From a checkpoint of a small transformer trained on Wikipedia: 5198 steps.
Each number is 128 + 32 x the weight over its row's rms, rounded and kept within 0 to 255. Layers, rows and columns count from 0. Numbers have three digits each. The size before them is the row's rms in percent of the matrix's.

# down: layer 9 MLP down (transposed), 576x384, rms 0.0469, rows 537-553, columns 256-383
# gate: layer 9 MLP gate, 576x384, rms 0.0598, rows 538-553, columns 256-383
# up: layer 9 MLP up, 576x384, rms 0.0604, rows 538-553, columns 256-383
down537 105:124144138154132146127143087161098121086139224162097115122148157126150133150126088185138191152171147149134115091161091094098147146105126145125125150090102136088135139126149107161133119115127058120161145149111148061148137146107140112153106054107099152160178103133146092109154162113110070100091125115116124163148095121093106110079131179161147122126162138067099108108170102112135131156151
gate538 093:096110183111139093179122197102084177153089079127105083142134099079108145070125087173183161143156149079111090144150108081198128142129133094130114124123147093096114111115113086099083081091123176137131088147123144136131193155097189137128187127117143185127130105128153220130098191110125115146146086067114094154119121145074160089141154099112156104182097136072117106129152160089121152129145
up538 098:163106121142124181174157067158124131127110126104155087169112149100105147129207137093137122198089106158137109114156109097129151142171109170129132174156100169115075074121080174076107103094095085135122157200111157119149186135155133136098150102101167162083049153092095122129121152150039139118087123181105153126114158085158087094088147149094088138126110138120158113123085213137096084121172
down538 096:122085106125167206110148084172144162131095086157130109143118092095165151150157131130185121146123099089100081129069084161113122134092102158185089122108161125185146044148123212096163131105072116118144124130127112115138126113171184135098137104107204144121115114123122094088103129098132111122156080140163122098097080143112126151101105179097137099132164082129158135094089115125159075112122
gate539 104:095170161153141155141129118100136127122153109129151134132120141130123112170137109138118135116154143102048182176104137163182081122130156104174114085128132102182113145161146107158121178161055165107078122127158155145093138135082096091158140057077126138142104114186138121184147113110109140078155097132123105215171077101134067112069176143104081117140084116112091162098121127145080191129078
up539 095:124091140145159111152131126111137170097105168118094127077129143154132109108105128125127152125159138155149146172129127165080111136116095165115109169080142120121141095194166156124169119122114123125169140095136157147145147098149067095123198099103092177157131122160119118151106167121135119081098086241154164152168169130117107199112135110149187134105133143094188057154097117068089134112175
down539 105:127162159092111159158083128072118113141136115168185163086116124113085111102123174078126178142098103077103167162095166155125111131106057141085130102126092104080136099159158067133110078137128085116110166087100162104178088111108151133071126129177115139155152085127118123116146091104139061149175134112090143129129051140133164153124103125088151119139133119129152095178143091092131159132155
gate540 105:100077147174176081153167139165114109181164109136093135099132124118073113152182105130128134128206090143126142108143158135162158083136153084144149102182111100135137077124164106116196129117064102109078097109079140154130161155108109138183195146140095161131097067140123123126112173131175120125106111123132113075134142147195076135091173144132125162135091105114062152093185096143140096066124
up540 099:061178156140170158193144088090071132163138152148118091155111124095117103135111075088062084084130162153181089106116138142155176091097153148149128179157206131141144117166131133140135149085131170152094102108097132126141117156165158078091069153145079138148140125208135055188165147108130124129131104147113127181092118102185105101123175049119142079129130115105116155141125131101100197131119
down540 096:129129134097151141079132175170154173145113089142121172140161161125179153118125159110106124035154099181145152152059083144171131147097165168157110074163203143140175113116232148150092110164124148095141094157136102118102137104165125101082158124144195147098092096176114171156057108099172115079089152111130105100107146096132117114126089166163150089128184108119124147084131067140174147115136
gate541 102:088104146174116147148120136141112147079079093102093101094118155167125173096073106101137140119146110103171131069073130134086071081109131123092170148160143169133110113079105111128163111113159142105114113162106123150124171111145146095152191075143156145095113109118160158157143147099148153086143131125135137116133144126142057177132125128186135158174165172120172203148119121087092165171137
up541 104:138133123138109124124121126133108135106113156171186159135023148128122128116176087136147145075154116093082155142113129169100140145054167128097128170122096151046131121139131143120168136115181105156122057104142100114106099065149132153150107122130129146136109151142116071105174129116137135150094104063167092112101130063079101163098097122119045165172105120080110114183072136089091154126150
down541 099:120162171125126113060107189140137134139091140154186165138105116102168079157170064176186144177119124128112128195093112081050112164111157168123059181096141175165112097103103104138108181070161113127076107062088124124126093133136117148067068102184127143143152129113094122122132126150136130144167108110197059147097169143094143071133108111129100091146110213109160103089114155123125091113127
gate542 095:119123172138137105139158077207123136106102115152113153150101096102111075161131158115160113148125113131180096062109111103099083107158105053123137148116114121159102081121135174186145027172052070162150124113145132159132074101101131130087131127146156085148149102093127111132182094109072152141095108157117130123114110058107088135043121149149144167132112156083062163100156054128133068130135
up542 098:125100119117094069133153119166111139132063162216138111120147119083097111112110122157121078119117093155136180176122117124125176122106136073142146200168147052063087144140068146104126101118131173141141140142108052126140085163144112155169091131103130096119113150044089117130101115163196116112094114128174189124103155131101135129138114174112140113109076171128118105187138134135165064129138
down542 100:093179101155064066135135109113085118122151182184095077132088135176121136161160158141070152183161162128138192138148105062131106132179161102151154182056188113062095109104125119144102163118142112136165130061128075151132107149066189109085112164126112141081171164144115073118080157175172113109101098184145150060140143079129107137167157161098126184156153127144148139222170098111155165083133
gate543 092:088086124103103128126114157147167113117080167075121117176127125107119136149142162126191076101109125148099127166115143130109087110126180149133079079116139119152148156191101110119118136120098136136163088149170117163108152115080182096110108142147104113066180152144148100156168137123154093146136144130184178165147140154143084139128085176132069109116097173077140147113172096047152090149112
up543 100:126132128169124170083088150123073130067106086128098110110123094194114121124178154145137163180145158143096121146167134124062166125155120167184111129158128108133167107136147145153100121186127115093162149116138170136127118071105104150132158138165149081113100140123174092152099148143135091125087126134150137053148183154108116139104062131085130141150098087120106135132177074117133065172147
down543 100:118106069074178186137125145077116146130142138156118131113153094131166136098059162133140184199064095143137121204079132114112143098119131086140068161139166115073168145165127124134126154127183150192127113172118144134141148126146111165082122143114116145123129148160184145146134176129169137089128098172111233150141098137105155062119119115150119140070103116100054143104085086095128115064103
gate544 099:089078100133180102111106179154165170088136135153118191188164114106132051144158088150125180228064103107129083138158157144129106159103105153120117137118178103145105161074150146122138162145167178147147095153123161106148132126205137145137164127099128136117117125133129077105171153142089175151120123084127067147110098081146143181139159150046097145140196142136114105140136068166151160190154
up544 094:138173112107154161150181073130135138056101141127091090151109147134062132091144149126136078137097099138137155091116109077078105128083139104141140156135105122119108131136177088153099153171089122183116132036158142085124122149091202134097173151138099175130135152198170213104146167134060181130147121099132193139141156139089158130155141106175134098150102113112174187156165153122077104157060
down544 095:133123149144191230124089149156088161155069160077124132125164097093143157123125107116165201075101100125006140098145152170108105109145175146134103085078155139139112129129158108130087175153142149154128188150118116153093133147149127122082113157143115150081135158181187121090089123148140105118113087175084142152158099119168111127128102122143097134154105119066184117172139095131094147102120
gate545 098:061107109176081188134164110129113108119126130184116096131099172157141152130074144138154107083131162070086092141115159100132127187075133123144150179126096071134153123159111029116158128106133126161110107159120172137179177116072202131144083162119129143129122195115146131131160130098103097215076119117128110179122155082071120164090053146121141150141150091134128155157102137106143123088164
up545 100:177127093073089179109142064091158174148156124131162123153131128107129121125157065130103150102192137130173110128117185101166158124152099150075130154124075152204111085125151130147136108109137151088168130077070131100146136114191136104103066129149157157102109119134103145146117109091108110139110114092135076085087073126128153108133090129106127153120042119172125087101094142154093146149138
down545 099:040158169171097158142223136105114167141127122149153072128153139075188172077131087124156111110144086103107157166087093164131149108151129129168088156100095098153151089156139145122099153101148124120133105189124086150124098125163089085192086082114130124138105153111195160130158086148140110122164095173150086153143164116065105114127161124072186137136139154151173159088172168192158097148153
gate546 097:171157140085055092140143136116167143094090124105198114128100107094123131100170036131071119178117154153153139183095091122137078080140135168110144092110143104076180107157098085197088100150105138158127199123192137087121147144166172157182139159111202133183131155221118120112165184091131141085127120167104091163175137108112136179071102142160129156114139116087121158163171108152137113193128
up546 102:163148079169190134089124075096139137118109168124126153170168112166156108156134105054108181118073094144148130140138183123101167105181135092098175136086151179171145147147143146156107145110116168085111190107129078126158144171092160096121073104082148152169068114095124135125100075167178104106148139124079160076125156137130122146141143125141079092108111116138121121103132130114128081153149
down546 101:166145033104130073156108113136068102161132112145118168152126151110147114062149159136127115095141090123083155085077114124110084111173181089209111134127074140116114182101128150126129136148091115096135166123120093127151082147171112134172083120119106157149132158133097140135148095164121097127089166108140101161117149154092128177162116149145061036121094136131156099138145128112151140141135
gate547 107:098122110120125188166105178142090063093150163125126153102182151103114135125112131110106172138093156082121182153080128155109190126175137097125071126167130164134188096144102163083114169149097115142166121128139053170165168152112145124114133103097148138185094165202118134135117172158139116177141109159104066139109124125128148164137112194086099131112157100111184141159224105122107134114158
up547 111:126199164069091071158130153060049086172126126116076139088197091154130127174109097163129156101084094126117192100125114128148180150098132151136093112174092102121140086100137074111123084183164103109073148122169076055095157200156173090162156154136094112150109141112086123141122086159174095130102114135141143168202153172140086130129143080090181148088135133125084051109139109145119138144132
down547 108:127077087105107183127121098193075154131103102070127100138107147126140162143151167127184119193240110134121101175130171106118150112200175113182110155184115140165129090132098111123133133178179120082184143123116100147110121162128156198194121146097132164160126111129115136150202113205157136172098143076138071143177126107119115131138135139155170114139159158135046107083107137150172156150107
gate548 104:083104174155156091175130114153167104153092206118099142135173124155160130079141135120152149161179113072085142124118169144123188129169147094175178103140103125065099191168164133117174075162128158086112136171181189122117132122109122182149109078102142100140170136151089101095120131100154109080113098114142127153178185168118116145151124129093147117116150140186122116101107102134108102201199
up548 102:117082099135100045128156101109123096143130121129170124057105105131105110147122135137144143071074151190106150164121125130153121193094084140137154185111155108175074123172110115119170206086119128047139173132110138122089108133038186133117102166124089080119106119118155116134155138183149206112133139112104119135116107163099149136129139155138187138124107126124190116189117085097122187128171
down548 100:151140099139100196093122097113109160137167157130143164118172152102133109163116071176174090151119142162133153151160109078163086157159090157091099115090131119155133152117171154150095159168238110147123095120152111127181149069160108152132131082109129124107122096103087116136131169118148126139121064123135130104157104117155168104179155155153102135156065184143103177141123193194133095078178
gate549 103:114146111173112110120105120101079102137148166119154111058031089150154100102147201122137098095103157131150119144071212164144140119162112082064186154100120121150189122103119135136061111159129117124175140171139187121107080133121055119158079144100154164110171087161116121088120143115159080176161058130108186152152133160145117182167109157123104131094163153131111072136097107147105120139194
up549 108:158139085111136128148126158103119122148084137106121134061134103121173124126065108118146120171174157133137073137213133145126144143163136120081175105132090169171179133132074146167106135104118136153163107068120148101124066166101098159208153110100187153114169087113189103133145130129163132144149135062143157020112117109102162122136123179121103196098174152105123116067122121146133070096084
down549 091:126124157119106002159182162128167162092097067106101142154123098159124146141151122100106104138078146069137122176122151164191216159185111170102084172128102159113124105051141071126168153143156120110154111119139112138120127116174133120067136122149115130117125122123121098160134026148097138135142177142132134167161120171118123101150085109135115105206119115105099132144144133126130156130138
gate550 102:127147114129107092138103147152131138080119145080112166140168145103181133191171085210111104112135170151180127187124091101127114127124071130094130126112144129089136154079108108196147216148101138158131116132156124142115122116113102133142149120158120088135163108092093163166172069164076149132107126149123108105118147150106134038110183187140060099088099098144150097150091164128097145112136
up550 106:091065151053142066140112198147137121153124097181102127114159109122142159120137097094150159116101166128092065132123084132142166145141142119174116098080124178060140159141127116121123193091120142069156164130165112143157118103181125104124118120101109079157089182149144135124107090199166094109052125119176172138099099148125131197115141115139149127106147181121163100095121158135096106157124
down550 101:104063097126147072140154080164147084126128179115097129069164152139144151199178130096162146176119184146142138059066101160164134123129112114120122133176163133106156084109193145080157154153101203090107126172153183101180174110140101136131073121121125150152131098145135163129150161137156115150167146127183124169105132170120142186122129169246153068092104078166153139104152123149153124138093
gate551 100:131166125096149078178189146124118129074133129138081108104106079217095217079179101128105093151154110106131151106112081118122148116183143168112106138125062094056100124062154169128136142157155111114098156120141078124130090118172165095130067073141079143132123108194110128132119110175166166134079106130154119095180146158117087131112130122124182134104155108098148103104171157186115146141124
up551 101:139060148176085133146150144095134095139067154090091172105149049078099138108101161092114113169099154176121102167122107084201132142133129127151109155111123121101117171101131123120145091100112146096117110132097094169135098112127080094125163144073116139149065128106120144119151147135132137147138132124116148157074129178170106054140106155154113146212153123175127126124092153135159104138142
down551 104:170155174155075205120126106089160149140147116122141145169130148193097110112061128124126111085141113201151057114137158127123117188109107110134143131184115106135110108097134137140063160176109179123142158170131129132134161127133105079147169146148177120157124113196114103089120153061133102078148084108080117113099172097150134110108127102159081145106101118212106120168137201134147119166159
gate552 102:128125102116166093141088088104151117085125139126139150133114099182153145061104125113080201134092136053119136106109135104133066129147072132094133133123146089097137171158144110168148107059085119106172133125146173082090136088137052152179121166133085129084100125110092121103175054076154129158169182118119150070162149130075159127072135130166068125087118104099186090172114154134118051141118
up552 095:152206147100119151123142120072119094135116068172086127141082104173108096121132100139206114134200088167114129124110106076126162098087126116191145157163126130151111127080113128110039126117121106052059157097087178189107147152134116136135129134154120137164144156123121157129162144121109097076099142086067194166120124137125113138089150157157118061132136089135115109141115109142097057115126
down552 098:092191165169088069086161128143106153133120163103123064137114170118138121171091138114099097103132174131141121118097083072093148082094120155181113066106157075104153119088141131084139094095118161127144140160114092100122140148139128096129116154109130125152167105120128107121151225134154175100141177096121143148171135103086091135114142131212115143131097148131072178171113099090120097074095
gate553 101:108121133128123135138077155085128123137124085114086136173063099112093109146109111062117130152177091138124126131165163133144188105116116117092144117135140142151067150068140195137135129135161103032151136152138170088129134133135080143157153134161091074097117114080160129110168138172104077092144155118168094158133076122065095144099114123198123133124128113121172129160083104077138151089149
up553 100:115135169172142131074127156175089108184151136101138093112155120156113129155168131145158174127160121123126091076078080161088110188078171192069128137146084119087208114130115153168124139143096116223100131143087106129139180148151110115157190181128126140143203137145107135122108080120062096154145096108108153131110135061137119057095114122042175132169131190129113107123130115157168125122140
down553 101:123103167147139084115101153179081180122089098148089160154108153119130163159159171048148135085109122185136126164163128084093117187137108162124138131164133084142116182135209127100122104094148083144148174116160115182131150073092140051161087141120204113124104177146183195129088154138133084127157074124173091173127124121097085169117125124092140098149111100078164134123103074131114154156124